Weights of a small transformer language model.
Size: 15 layers, width 160, 2 heads of 64, MLP 512 SwiGLU.
Training: a variant of Muon for these matrices, 170M tokens, 10474 steps.
Each number is 500 + 25 x the weight over its row's rms, rounded and kept within 0 to 999. Layers, rows and columns count from 0. Numbers have three digits each. The size before them is the row's rms in percent of the matrix's.

# layer 10 MLP down (transposed), 512x160, rms 0.0443, rows 389-418, columns 0-159
091:497538454505580461468469436514499503498506513495483499483499506520535520515525502458462477504523526491505517474515527479458520516502482509464559504549488505491443477479539492523551499525477545478510515509484510484516478474500529487510506473534483525533512483528498464498502503488503470500555500511514499533502553501494519512474460460474499525509487483504478497437480501514511479459518506484507465525474494523489485507470457530511480506506493471507516529538505548484484489490489534
097:499522505508504519522539506523465588466472473467491499503501470481516504505523490474492509508503516505499512502495477528507476514465525456488482512458469517461510508462505533435531471478504458555483523502495494485484503530461477475501515493458521484500489486513483507529495539478481495494482522469458512501488489539464445490497525520537494524502495507510478496515486496460492537504496486479467474559469480485526475550531506482525473505469494524488482462541541516474468520456485472
097:481457448506540468486504484507515523469513499459535499531526470506529500495506494519446515524542520462506495466512525493506495497473501497505459516505510557522477514495472493490515481465547479504480484451508505527451502463552480520505468465526561490487515514502501546474490503514530533522467488494499459487479525521490501524537517483453583493504476456502487491517509501491515509505479502480556484469497485505522496480507498528476550511504526505508562520512515521479491514510493518
112:496543496501551524454479483506513528523534522465502489458467499523503515517500466534418432473528519508476487490543499504533455510469491507471494491479496462473500536519532473491520501483531494474526518534485534450502502509480489489492516544507526542481531479495522489486535506529509546504467484458523489490511532449509504535529502460494549512465478522493521489502482517505455506504515514519489469473480467498520530499494488499446497476480495450500504488481489490507497492510503523
094:527463491470509518520486517511533518465516541497486433504539502462477471478501493480504462538540509534518512489522507441505490474481538493516493494481484552483463492481522514505464499530493506519529491451492522483522489490494524490483510472476495520547521431464474516525536510518485487445471431485501537495500493486476484512473486566547487498474480522527494523499531494501499510507500515493472494485462521530520517517562504485516502482473520528487483515525524468475511489499491505
124:530461509433424520452514472508522515514504510498486503504462513553494519520513481499492476530500460497475479544493492514485496472503498481530487531477460499480529512493481537564484557507496457534501476486537494522459511518504507526506478482504505489495502517509510489513552514546494508470496490513503483456508484468512475494484524497489505488507520458463521493452461542495488519498512485483480522493492509497537490505519535484520463466501476536528518475576502529516496503468488457
101:435494499482484447485495486480498516492487497487507507502486496506475482483481521469505483518504504486479515486486484538501500492530509510489496546457517521487486497513453513495499475490468459462492530476495505504491508500510472486498525526471534508543538449523480484479481435508503518497514493470533500508528516522470466429504508481523532540535502470528497508538484449498468517497492496518514481478529514473525473470468465508494469495493510481518475457533492435453478559562479485
104:539505463501492529527477476502495488507479538494491496492526491454491500468462527494504485516503526481532437513464495505560467504478535523478506448492492524529484490515524526511469509532506482417474488477457499536468508508516490495473482501467521452511481492474483481513464467454488521489478490529523506491510520525561518493467458508455494488489492455521485511496537518518482507506491477486457488529520525483505480489510461520534479521514465484530513497509526473483521509465491444
097:470477462495505508507483533502508486502460486488495495503489467486534467497467488489484505536485565532465489507473506499504533478500444498501535499555467518494506498504494513497512467486509517488438473497517466530504520478485493487485497516507479457486485504477506507500475507451491501564509486506498511524489473529509497467516473472478481540522499519499481477437482452522507508478487482502481485514472454453541483549507526512458563497486512499463541493498486503493527569511463538
097:507495524462538514518530475484520484506529493493485478529531485528553487481467495497539493500477523514499504549504528456481446502505467475483503477497490491524465500553528477501487506463542548503510472524495495483516515512506484547525537539533506492505486443522537505471472515492489475484490535510491465530524501465554477536512506521462524481496468522488510500521503537561492520515485488494470545500488473450504476499538485525525517494504503483557474517508474476551477499493489519
100:531533482530488483516489490503487511503554479545474515492485509505452497499497499486484469457445486473462513553483478501477490468451531483493495497495483496500503442502501483496488444494509489488481514524487510504468488458483462494534548507505518498523513496487506484474452536498453522524525509529518534466508462486461538519475530484513504504444488495503476503501498474467507495454518530536532532514470547485491538511477529555487520515521540519462534474494507522501494467526507498
104:499471505485465502515519508484500508499552507445506492470481513530471541498531520538543533514514523465547517492517493525450446496495490482520476439475480527547486455479505467514486462488487533496487467448473480523501473470466500501511478520476517509516536490452498482520498498494481492522519510490474515505484520524530541500481508527536487493511502522506487472459498495502520472483524549508486510482449547517451489520500515519532485520519492495559491562505495470514506493488481538
111:467505488493475473483487529499503550501507491516516490503484537490521521454527553497448506468513480474507497517492493481455551486535454499547505495511492490511508524538491503524539457448530496486482517522500451472505539546516535551512523505511481492484525492495411492519493533460500481556483503509486477523476531502496527526474496497485490546490529564486488485494489546494491535480498505486457491496494459483515490485524510519490509518509495496485510520512463519461509475494500486
084:478477534509538508493497489553466492480471479467507512493510496503511484522534483486465471492499505515507476491520489536462523511530466526490496502515493502513480531495463497474531505526534522477482490504510538558483477434482493523478496506478484531456475533500488472499491477475464510529502505508539544466516482498472493522494541493501498477497501439492475523493445493488517520504545524497422424499471516488500509473469447490518527539498541485489477528494497518521532492512527518
095:518480519511546548473488509476481518495473459544496519480473507514470508529529515522470512482485448500488480517484537499494456490526476504466495521484478516469518546508540486465498517517524483486510526494572478522549455519482493472540459549484519500506469541448510492454510486510461455536472510493498500491500519523488534489494501499484506488491545510499527504534516504529529555491485496477469546512490487503492492489502549491544522462483490471489497498471492475501520507484456508
099:467468480479506511483532444427518484490470471483495489490552547480507483486518453483487526521500466439530478476491494497488473460502502497484553492515489509487502511537476467442514538544471463534481514485505504479494492502525513497526479460507489492503510506476553519475469516510474469510500451489484512518496501487526514537491516486480538499524450502503466513526518505490472515559451490504544477481524523500535525466489454483490494501485493490493502524497511487493453484520485515
091:487488543522514485503513532497506488464489527479516520506505516504495488479493476501477475480481473480496485535505475479465471503503516479521484522463493495506493541488557461518540512472479473488528459502472540490502520506462503495550484538524527554525490508507517509448530482541506454513484511506485510490537539519480509523474494536515517490543503524496511535516506511580511559532490518510482511503448486508512533454544499534477560512487504518499509533460519510485503523519499541
110:444447466492503500499494478493523526519492523537488479504510468498495473493494469477544493517484501473531467522512524504501510461553486486473497502468467510525492505503499460549481513462530570486531515509513496507500497499473497532531491504447501491481517462481467520523541498539525522498497492453536524481492491535479486487490505460516518498476513455498442517538488511475494528499470511516503507507464548477492477455529478525490450480495465494538525503463487524498485543457475490
092:489469504501517494490498503494472502492470508472508477498493446488470518461507454503552500477502539477475490507522491534540560475515550512516481515511511447535511489492428504493526525513499523473499555486441492509519487461488503501471531516477496513530523495482494463482498549509491524537532490513514487527503485551534510506484496560485492480487491516507489491481465526508477549477513503483500510515491553499483496532451501525538495493500536539492531492494492469513471485542467467
097:564493504470517489483454485489440518509472512503482498471522513520516470460537493522440505484499442488494519498451531525494514537484508484519483512507516494498508465487469508484464519509465526467543485496473490463528483535489488511519533476524469528512496516479468503501500521501507487491520469555502489480431439524475538515492491475481512466507557523504504506495540512502507461473491486524489484457528466516468490516532482484522487539492505490515465498488549498512498523523498474
107:522486509509483506538487499504517460502468503467493500518476538500457459513522502479545514506487538456535448486475507475532538479494533469482468550465494493517478509503498498505471464519531501496505531518489520537493540495503495497512433512492491482476529507533440525527501480487490522530494520506499524478547546542493501464510463480522489453469500522500466477505475498543493467479533495502511500457519479466492515501559545513522498467524474482502543494513488510555514497504493493
097:486472508500459485545477485513533507529460498510483490486511511511503459535489518468495532497431544501497479475475540438475482490471477509478473482525499519513508516481531511547527490496493545504454464500493490501473544512479459485495522520537492495484471560533509524517469509467496449498518536545467497525527533492514465498507463532534477495550505491548496527482497504509504497489539480528502504449499453481454520492536532493496511495484484488499480496492490498457493509516497504
096:504444559476510500518499518510561512523511474487470521475495504502529521493502477489467493494486473534459455516492469519510500536512498495519492499451472533538537498472487477504513478512481484494535510521528531469550463453544514468522491488484557500479452475495499485531472484535510499523537511457507523505488462478490517477496526491477513455482536499494503517473534527504488487537467485497521560487494538505474502478493502527498498481541489494534501482441497532489509501485528540
102:462506495496477519464524499522492476501529512508444519513496501508553518455500526519477509520466525533498484509501514522534461477478505498491444489490486529528487496532483473506527472544463532525524438505496516485478558507516484522498486515503543511482511492515477470487505489493480495535483495469547516521507533468498493452520493513528516534459506500470526521508545524447532507479472519462560481485540502491502464484502514518518488556457481471468488543508494514480526502489480515
095:475501546490500500466535499514499523502492465544504537487432500506476468469508488484488515541502509502483520483503492484510442461526501553527507504472507489503478481480502443495524443494523457532505552474531530478483557519528501459500476487506540488512482512521485530513508524446497518508527501504502519500516480530446529490493489504454566523472529515513534527494495508489498484554512529508556514500510500470486515503500510512481497540507495492515546482482532511479484476504485481
113:535492538480513521484496509492522448485475534484480518473512522513492489506511557486501500499489527490516502496474439486498483542483499469480509477526508471470541497454479483471502517537564507517497494460501493507487510473525508528464489516493481498497532498499500497524495512509439475506531497483553534483495499507484493457476569501519517543488494524484534489523524574504487496506504511493511452461486500511432530511518498528512480528452539507518509559482495524478499483501518474
115:487541497515511436522520532503550493512537518511529524535480476514496497523541486506437531484482501552500461483513508498482519490525490533471513518460531506474497511533511508452470463474490511468523501491485490534477514506519496510470490495526517508530464517517491480511511467461478489548520483450498492490522504492498528525471479472480486493473501489494506471485508482507473489482490510499488495481502485467523522525427511500508508520565485521526509544544504533493531491422499452
090:531491498485519520527518528450529478497514451454481495513510476480536460498476482529554493512494516500514500514487508531513505495517464482501483493487524454488493490486495473500492493498527515469491532484483475488484541475514498472496456507526437521535472502522521513461524464518501470512496527540475513512540523511493585514505545483476513528446489532517514494489434481525495507508475513494470510507514512475490505549484520496496476482509516479483488550438490536458528511492524523
099:553484467474517523516499493448467510487521531477471505500502534508550472494492429481467517528481501473538516534559494517479511475473506513512460498496478553506521520494503537487473501478476446489518459525501521476507512512468502494472480490491527488455494454504527487526500505478539454549512480506470426513508460523509506460490472491495483510493473480487542459484498528523543474500516459499492485500478474509491507482492487516471486505538500483514505494478533519518455507501490521
099:497497483505436477536520494502559480516440537496494499488488492466493495530504494504517529492549507524502497539486489563460476501504487461530514504563538491502457502495487469512530506455498468464478486485525533480520538495520488460519511503511539499484505503526468467516523494517494477546484494487476501532474497546468511495525535520529509489514497479532492462512471515485459501542506536445522503513479501515526488473482465538505506557479453511525499519524496485485492490489476503
# layer 10 MLP gate, 512x160, rms 0.142, rows 390-418, columns 0-159
096:494534540505544504496483513477509470446464523481488481487513530510557514526494514518510514486477483494468509462502550496458494515526521528463485494518509472459479474528483545485493488479510466496503515482464519473478528489561499520554495467485496508530525456494540506452455479491474498505463480504495482515474500538485489482440478492529505485539517471530458490514484463495523467515480507503458529529509462500465517515493458536490486488490488485506504467499522466471531499464491479
102:469469480520515509538498500511476496526509466484533518530468481509498465545521499472541501501495473495471528485504511483527537496510485510522489535480510534506507536468506501522520523476564481501483473530528510477532500504529535513448441469523502490501529506513494489455473488493479555536491487509529501523513496487488505484510522483485489499493557517493445435446486482510486503526416464503507540501501501515520499490555518474500524514477512489540492514513521538530523483508511493
099:518508521473503525462507483478501511485498484481518510467503510475544486511543521497457513495550477533459470491433508492531536510517429494496487494498489450502480529444514530476530529516514562468499479478465510500516524472528478470534478458480522497521502502523472543496512507515463466549489501465498484494450506501525493487477487527467528527514550518528516548492510519506513493521498502474487482495510484544494481467488531480456502467465519524508506510502511500475534482479506488
105:492497489534536494481494489489504482488500526522498477482504542477483502501512471497504497420477460495526487489499481524497498506491479465484542508550466524477483505507500487565503519486464478517478518516528477519507514540477502501498471497465526485527499539544478488465492511504504515487534508500508536482499440508489523464524483494488505486547543467528514440509524473536493438512492486510474519510497562479515511547519569503457507505489494534502513469503512466504546501534491478
100:518502523447550496488458483504496480534472476548508513517493511516456526492508537537494487501464474479485501514477474522513580516508487462532505543472461486495444479489508507496498512481503490494461500503505506515461480506522515479543519519529519491478464517511464493499501539514470568487494497467504510530527460511482462527508481474491524498492511467479545473478529509503459454494487499493486517447546540511520509505514471475510476491477500501515531467531504511495478529447489495
090:505532470496558534491424507555543487545545508492482493524513522486512501464497514488487507504480507540461496518484502482524508525530489511511478540488493559496499514496499490468473456520504515487506483485473529503512486522544509501494467560489490497494532534489481505498494515484437517547495505478526535489479485518502477487524509508521469517547507524464521488469507493521495506532488514509505528513439488496518499489517455505512470509516479507460526487506499489443572540520495507
103:521478478468496473480499496524434485499499476485459487488486487532510495471515490533459504534499495543493518518499507522496462490503477516494464534474501487524524531555508495485496510489491498552492511500504511506525481562530471496458475472527508483528455507486466530494482479506463448490466474510479538503477520475502510504523456518502466484470480511556472506520460492471525462534496497551451490492531483544502527542470499522516510462517516497527496524528471488510541471539491507
100:531501508498510506460453479508498525509500474521510537481492498553499512494526464504440533505479517472463577523509452536522501510487502505500484524507510510487518510488500502507502489503507547462533510502481524501491468488479458521480542482515490530537485476525503455518482496489483514475516520521486511459506477569489488519455445455477483501547515520472502529491504512479490516522485492495514539463489506562517494494479450476492504516556501499511464496477548494518479463519521487
097:489495521535439523514496480491513468534476460519477538487488520484493479520486488524530508499520531514502497501506463462511454502510491498446511461454503499493446452498481524538527507542486528492474529526453498497460548517494480494541507542532498489507526500475494494521484533540500515478447490466475453508509530475529525484530512488505473524478510520497452512504467511499466509511508508491488503482519541509482501519546488502459466567481505493500460515479493495531481524458509517
102:478510494484503484480522542482484482522491503531546489526506477495522469513514510474486514535501493565509471489494456534467496507508560477521481537489517498531485526498504557539504507482529484471497493487483484505499540479460513502482492535508488461478445546482532462489493518508521514583544535523515486465480491520528471494459505475469471523528503476503513481494489493526509524532499501527504515473520515504520531502504529528507509471431514519477479472527483507505514468552524519
096:455512525529526522494521526457490548448472520469539479495454496495503483487505478497458476516493468477495478473469496461490488491540476494475499477564485473491495531531488483493502535511499519459484505525503482532492488494514518549525517544536487467509564507490475533506529490512563544478500516491490543512517462507510500475459513535506501486525467525461507488479461549513506476451489488498491527482510503546500490491491504461491482508520514518508491471490506503454488478457488478
104:486506523492463505483522518500539470510536502543457501482516476517530459500484508496528458492505528492473440490473473494551527526511514486465475504518541490504503507513510515476496445509528484503508521492523513533546472510486481530506487502493498496491497517511493504523484462486499502474512495488515515500511524501564475511472476557504471523540545538512521522527488491480501454447488514435489499519536491504433543502507486500469533498498506491424536540495500498493487507494505543
094:513522478489543518486518505513512539506492447479522567495525473502503486501506497540452491517472560523474526505499493470520501534500465484515478541469534523548509536450516534446467452501496486509518468478491533524528522495512495521482474539496523468534525491471518481481480498481480531508481524529484494513474489481539443515514445486524546515509493477496518498497528489469529548495507515536500498477474517503482498489439494515517503487524530505533494498494474504474491488540518501
098:508466552502466482501488482472521522495535512473519470535531492501534510500486496502484536517474500457467523492482496468480511518548467494489490500503472517547514479504564523481501462507508495493483550513512527487473538457504521533506525491501480506533495494501503501505551495464483511511483517537520476515551473487517502525455513510517454483495527458483480471486495496500453499542520478512467530531489522440534542481516495514521504540518501503500507486502468450442475538539522509
101:483473516471490477516474495536455481479495467512492532513477580494494491484478519461462490497542500480473535507451489476484465450480537494477485496520469507520493531522477493535444503452502504499488475543502538459496492512518504514456492513506453482507480494469516470545489544517500495526484483493500534537496495528519512472530481525495494521486483538531492472520483501498525493491466533508487487485484497579531489516462511511490517495534497520481522494502493517552504512561487508
098:470520524518532509524505539541505522442543441438474507521505488498498501513521494489472493512519534481511511510526528517499496526483490518450532494522526490523499484513508506461477478500505488522480484489497494506513513548521564480507508465504493544537502500501518509476514521484501531471443510434531519514479492486492556501483531526512517467525528509487509523540512506475522484488466484496476481541481511484522503473479493502500496524472519513482566475531470464472478453448491482
102:497473500495531561470524479511512493482495545505472517477503460484514532464553487510530509491494483522509494490453479499485474491538472551498511515464509502536494529489514495546448481504460476477466530497470505571512522525525489517499483497458511491463512466501492521468524500499517500497481502562523521460487490487492503449486512474509496541494480512520534508441525512504475507539468462478462517480478531493485494548533498549493524517499490507510534523496506499458520519508475513
102:497471513528527482518494510466497487453506503489513488504486507504502472477512532499489519490498509515495505528503514494485522479536471537492525495524549499491511488490538468505501479495494512519521513473498467530496467521527537427485488558494494517537451504529505534517515463510533509497484538504538454541511505528501537474517462475464469495535493517487480469509511503479503457527504550540549526497506527509515503520495477439511540451484523467520522467511484482460556475470484466
102:482515448494506517487524513520468553477481499485509516488484523463505472473492501483464524486462508484509539502513505483499496456492494450488514552533482485498464497515468461499517542476498470514497493510465474536548520530518503450450450489471532496496500452529482534469472524485471491491497498443527510478488457533494485480486489475475557477517528502488501511456506490506535528496507513468505493485511476490490505497479516485468504542508520495518512541507518471545567543501483494
093:506490531452536461480494552485525473438529458518499527486528475518505505512508515478464525481506498542512511509504483509515490498478473533516525494493479491511501503516522524465557440528493513512499470499481510496511505543509503489548542493495523478486475499501487521502472557456467499493494484487511494480485460459518520469494504482512503476551532553488510495483500476515524488485486495493551543531483498569480538475468499512498472509487482458495503502472512547511545498519524460
103:485518498491464544481503495477507500495462466485518516481480473491521524507518534480492436499532478502487514465483479517496521535498514509502470497469469454513547483476487516497536511487519501475490525522447472486487542433485534484490492454511497494492529448480492485508518457548525506474470475485521516472492512451488502502470479540488474507450514511485512511418485491487468506504512480496501512490546494476499469501509463484472499504503509500486504571521527546511500517469464486
092:503459533519487521470457441546527458503514474489512501493495512455478471509511493484531509507489527516477514473483508507495495469513540537523537484516463514543472480499471542436517473557514500491522468520486508478523496511487489472535465480492510459538471477500520491491505480494506478551486516512526523478465521528487503496478515487482519468477505507491516477512516478489517476434525517483547439454496505521511493509469487527485475478526460479525537496501511489538539503529482511
099:501485533516548514541469485500481489456501488501485509535513488506525495501487484530481503468545486469459519492491531477495494491495531517491466493475517499468482466511525519484491510496532494456514506495481488500496464531529471479524487460448524516530513459536519494452484541528521564497498535509491531473516505533487462493465483484487537514522510504494439485509512476544468490512447493512450480479472500528529559489515462508496493519528459493476522523495520530537473512507511453
102:494495491545498513504523432515515483494498482499468550507487522544495503513498499501501507456525506485504478493546456483426482544471495481549505481460546488467488527478496499502495506466494510521448506505499462512491484458478497506491532529504533486478513505466492546489498498494485499511539482507517527561519495460445527486540493485464505457490495502503487481458512497477487435500493523472491520536544531475527531540503509479475507521524531487502490479490488522503512517483537530
103:517488520490478499507518496508493448530500511574520494489506500488514504507549530500492535520489492473498510498495474526509519500492493473530493482542473487511478474525505485559533494501471487565500495512472548499430477481504492522471526512506519465507491500525466525483507524466498449510502534476531508516528492525480505481554538494482556525515515542479514551507528512527529471515509482525508499486485528465498538483503510515498491543512506530547468493485491482480533466484541445
096:508488504560548525507517510473529499506509449491517464456523499522439500499497472533477479523500513530475462533532488510505519539484497509498496479550508493513522502530543525514470494523524546536460508526530476487516488502494469504500502528465496518512507507514475482523485536524530489523506510520506510511447478547490527442534484503511526479471462516482539473482517487498545506477475512510479537525551482494484530526486480459471475499485478469513492521531506543502526517470462536
094:498494508467483537471511477532463503480468484460504524449486524475487496492487505480492454489486501490519488525441449441521496489465481537472450522476461477487505509518474511556468479528524517476500491532510526516550495510485497494510500529510453517475524544508506524449531495524478490454472468451531473507501514505473509472479518494521493528509517511524499475479515503527492505504455581496485507521515505515494475525465498504495496488538552510509505503511494457528510511504499528
095:478480517515526437509450512460485502468517500523490466484522453501498460503522508504528525490498515502508471507469435544499473545479545490475537478508536454516493522525474512524515477510506472463491467499520513450489499475475523545481503535489530496508492507504525503504563541483502472514539525490507513502504537501474507516486524498498490542530491537506503466462461504493473468518493490473520495504473519488518513473462466483531530470495486504520505497505445559453504479499490503
107:488465500531523527496504505491502481484497451454536452500520559522486502529476505531485495516515478476484518501473541511467534507531553486545497512467501475464564490492490507514457481500494517497444497494507472497522504456500508472502462439533461506537477514487550487493461518503484507516505498514520480512520486459496480492487440459473527507510479498508493478519560456494490471492493481483521516483525535470463544531491490504540494478512506497532523503477476518511515528510510511
# layer 10 MLP up, 512x160, rms 0.153, rows 390-418, columns 0-159
094:510523517502496470479520481507516504467513499510482523514514460472533539507496488481473481497534495501484504509513499526502535483521480511510524489473472458532504551525482535477494489477457551520461503478548496507499494477519506521490530523485497471512502471487463523466493487503494501451464548476508479544480548507474422494490464471435511490523475489519499495562483515527523436484509469484473505521481512460473452488521533519526524494509493524496543490496512486498456506505480519
094:491527542490516476502442468486511553446490498452510497507506471495537495482434538507498465519487520517516544549538530494502499452466496463463487515472510540506509500503490528508513517492486496513554479492478550526487472521477508510510489534521516542517496522502473495462467479476528499516479507491520478454467507482495553488519498470499487471466474474484476476526481463488523536480506464464540471507472509489496517526457507502498493506531513491459524519488511474525526502533494504
101:510548514507511531462513490484525454486486505525481477491499504504498470498464499449447500487503491570460488509512519506516533429488484497498468518442519534504531507489479497488490515510528474519483500528499533457523533535491513472470514512484481471498510499516507482508511569443491501498527442496499507509504507526515514519476484495533468499474493509483501464529507476533492518516511488529481510507511481475532475511498464511505472496522573471528507519505437516532536496471519535
095:482506528494492447513488469521497494523533469495512508462489493488523476512488501482568537453457501525438514499495506497537484471488532545462503521515468486504494479483512527529484495454492468503526553528502490480499495465509510519498489503513501474461511511538503486486481504458478474510516532518471511515503506507470429494500456519502531519512497485534500449556522508500516482504461491475466530525515532491484515496486539525489447480517492477547560502496518547499517498508510469
103:525534506483500482482455453503507498509481509532562501533526505478498451494503469545498451512501512497459520509514476511517542524496489482486518567486478487484483493498500535509469512510517493520477516531456552462538466460507480496555521510510512520485506482507463491488500521551485536496509494510545518541541464487518492480498491511514556495505510485482476462509540517515480487500479491504509440480489518510502472488515534491519474476539514520534536517553523472520486522503470480
091:521533496491502462547506514511488555522522441517509531475473473470438541504460532494493450494483495505545528489492457486510487507523523525507502500486487506469503495502514506511526488501483494501490503524440496474477493478514516436483494495553492515494487526468513520470486498483478510477487474474523511509482511473499442482546521495521477489515474506485533462487493498485502508503511467546503533495499532472562488526501523473506569533526505505545440500503489475518519506517475520
098:479535500492491486512510518469521474493500476517534482512493505499505501475497461502485473515493475490515507451507485537540479492505492447487514499531502480500502517510541506530566473510494535505518501486503497483504435465515511483448488497523510468457548456518493487454511515532462494469504531515498514518494480489457509555504485521536473481498480493476490497455518546500495469466512533494466459486502485522461505487517499475479469495498564549508460504485529554521524548464502504
095:542514485526495481496461487499488506510461514479483531502481489465529550511489525526516489435483468535479490485520498528454515474486470511498503513502524524553494492528526506588467511504487507480504519511486523484500507498473510524510490515516473534504521518491540492455488481489512496528523519533504482513497506498440479524494536555492485485483477454467543513451487505523540489509531459519520500482520492444458495525530490530497498487474463475502512503555537507503454507505499506
093:485491496481496475508507493529463494518462510496507511489517544469517523475497485505527505443528501506487521473518477514509468463483484494484539460519489476523509478474448516514481483512507503512482505485474539453479522502549485490555506514507506472499493487510512495473493511521480500515491503478455428498438513501525482500496485488481567510470541508497483551512471547496471487454485561500499486466495554485512511498510477485513461487515516461511464434453501468513484500471492497
097:520510528483468492457508477465477481494538534480504492518472537499485491530496506496526483464471499515478507488529489501468484547526513490474523543500529489489509514471546493521507471512493508489447492500480459470530471519478473481482491502520481502447470479557477538483502529518465479481506477479526516509533512519466532497503492497534500484514520474504521496479554509534510485505535494550430538511485463523470488498528515468500536547461504496511520535471467469477470447484511512
102:521487519447536507514516506479500525538461447509504506509513479523496510530520523458500481483543478494481477441492488498549477505601487518507487533526438515452469517540498503513479492486489533522542513526496498483471489483540511495539507511511517497484521495496499497486487492490531507512523505560469508469516491455526464482462517498479535541486523495476519499515519534476499468508507506505502511478464477522513503494474529499487476491483544486531485475497477474496474508514555468
111:458512514490543514534519473473481521541483521444552505519521497460480497514510497489484547494512459487557501505466487484503492480509489453530483492495488500476496511503458474525537506486490498492491473479491468470492533472541534477499494470521524511472516495487486513482510530529496460489481514544438480495508478498457527491521509494471517497552410500522521513458523504513496528499511494537539492483512510468501522515474501487479537490505470522554468469506484497480508511517516454
098:518522509474503506507484454535533502496498482507491545499476494484473494474500478486514490499486492488506532488520486480516495495494464541514507495512496479538580492543488465512508515500530454493491540503479491476439481515494553477503468461487516464465533500450490492557500501475507504512466514474480518466468453507489516519540494539465491492482501456519494481483471513531488477508464538463529534510472451483531516509493506479525516566457470475527506479506517494490497539498516526
106:518462512505472503510511475514506508527493506448493480536477463520488526503489504480464554516458515462507518506487528511474512504471539514502495456499497519506476523522518502492525496496542485506469475517483515510539500500527472486480464535470516440463515513467516461462513505485556536471520513509488510516508530485517465451505509527528526491511471514538512466467496488490550499541487478511520455513426526484489524485550513534546515483506464518520481499486512500487487541519469472
101:514499484486451527517477532490501521519497472524474480511508448525496551479526525518512524532514490515530480519522495501469528487474468549473459474447470470472522461503495538484465482507466524450481504504518498545464515521525499506492494549508502493506551472510483496489528504524536501554509491507492478556462480491471503506490528502498504517521551489517505530500524503522513524529553438484522485489503500456491500490457488510515487502504522520531477493455484488477549480538501500
103:535507505476508478541499469475530529537529486458480509495508520508564539519497519515505494462471461467484467501504503526502486515499535515449490491526500500485484482477540455487499514473511512498523516501527491493499477508494503519455527493521493493515460445528465509473478497498487431481537473494492516475554495493497525552496561535508496526534496543499505488532539495492561482487528527498456518512484508486514500503507462510458532505506527523488552520492479518541526505480501517
099:507513509502527466463483480461509486509553513510464490548503470519536460526470485503507466517510490503496519510469504450496514494534500478467516515494529525515504472507488480480499496500532525484484570506477483485538510527532475452484482491499486501525483520461490557501499481469503553516530486472472512470484472511511490506478504525484552518509497463528545515529522499558486493520494466496495485533504530469499512559473488539511522487494519498535513534433526502497504543506471462
106:468520480454499516497510507536513466481480529478472506522537513480489522512515488524545501502529547495517528527541504464501500478524512466543538523481506472478511478483499521476533471548519524493456503490528481483474479501509465551540512495516565485533506476533442470460483486510472482492493484484504525497518478484514523512472508499517525488479512553511499488519489514456513508483505499456467521521483541479468481497479491569502522513524450469535459481493478510519489476524502483
102:497498518478478513528491509481480505508489519525510493516509490479481517504517513476565503562506522477529497520506542487493513508519471545480516470521517510480492479520545505508519531508504483506526490419509495528500475509483441465540512507525437514504480504519446459510451493529490493490550492484506469509481506508516506483491454495498496478478467468522499511542497513508516538486518480504576480494482499464497537514549506484540491513434496500505485510489511465508532511448501487
102:509481468456499547551519486505473473519466538495476468528495469486515495469495488494549516508509531494503515461541496515506498487529544451484483514551526479489474505475480501482472525504500481512506479530518453530511470481444513541429441513499488512514483511532468514512537490495527507475492505470527532470503524465491505467512471490520497500519510540493476515502509493478479447484530480535506464478525463467517497511483486462507533524506450526482498477488481490512490524468471482
102:494484465533510519513481481530485553519488493500506590443515496520528511489556505494500505487533511493481518544511486524451477496490514510512546507482517557510507474481496499531475527505495455469551555488504496539524491491513484518461500527516541493505526500505477518420492507490533519565542526486493490522529489542547520534510480502523494488508518480493526447487524513480469500506487508516494486496495529504491505475507496522502487470461471511498514516477500489464483494521511503
096:469489545527526482489525491447513503418503541495547504486478495499521478510491452515544455539457532485497502505486492489489510559464545487528519487475519510511512518517504504535524501513470480502463545477514485502461516485451556506487514514506502478498504513453500526487545514473504495494495466501485458496475491514482469513544467500510509526501496488477518487465482483540490487486540552482496505462537520508502492478489480504535531498462490518474506466556508469496507485510490523
103:507536520494483440515527506482542481508494514506466485525496525479512548525495478511512469465540545502475506480517509484489532497532534470534487493533508520501508471561468509508470486476495447489541489467504492528461510540478532486536551552502461450481513505528496503460526495511492480476523486529506461547500494541494473496541493508486488476528491510453544504498529505500482496516515520504488479531498470493499488553473520491490499495520479512516453490531493554473502466508524498
101:532435520478488473506512477538455479530480494480508507507471511517488513522491544499465486524494499503508484546499464472537504484520453512535536481484447509483462456481507481492526504534515552486497480539476546502479481500483515510513479490509510515531479481488491521476521492496501478522476489471493563495481535442529484528512482494518529489502479494499475539489507479513503533526503461504500509485518505455501463466504506467545455560491487516499523505501515479539513573500498468
092:490488469527500482491479494485482501530546450495462525466493544545499503509512518486513490498493525493522477534513493469473493538478483524475497508488541473540502532448490551550514552448465502508474476516473460520495531513478525487472478507518543488502492477533509474487483475528533546505509493532504497493515514495512514427525512519520482486511475507542495516523509499481525505497504447519474507513463484492531499458543526426489506473498521491509472505500484517524452504508504484
100:519503500472490463505505475505467487493487502500567519524507471535501482472555478505481482535488498575503465505486489506506474518503475559474536489530520513484501472497480516493460503495492495533504508520535500474482486522498540544509510466484480477488460489493530429529509515491486480500465504472514486534505522502451510541485495478537511472511554492506486503506517482502460508478507489504489494532537485433491494504478463477531558501466450512542502502468497544499505470501499515
094:475492501506533464513524484516472486495466502522528558509496543489501507536532480535517547472518492458483531486545509468511509476531494475510495496544506537499492514493477543510489519498458476480457494494525463506515543488506464472513476528480534499469518495486496517454480502525519476525457499472494459452466548477472480487469490532434483505520539460468505488480422503508516514525492495521524490479509531503532482503513482484509489460486468509502525503537515475494488513518481504
097:474473529542505472496440527487499508491477514493525510497448498449485496536517496520450483497497546489477511484492486462534456536487506518513531483512529477498575492525522500498481502519506535534534456453487475510519531507457485529501494501501526538479493527542482499516519525483519506523489521476560522530498458518508543538522510489493527523520513511493459460469467446494488494481510484461511482509499555507506483483493511496501483486497495503496487508481482525485548498512511440
098:497481553485508502472488490503494472511490520531513535531501476518451471515494509460518492477500495527545485472557508506503473483510509480470490504516542503459523485535481488507492547498536454532530500522465485500461477557480508485489561530480514484440493500512468474496509557493506483484504507480522555538501528503460524532498531524487503469515485501490509498532520540485494479488494511556442476486482492529495499505467507472520482459535506550473514506505519503531523474512517501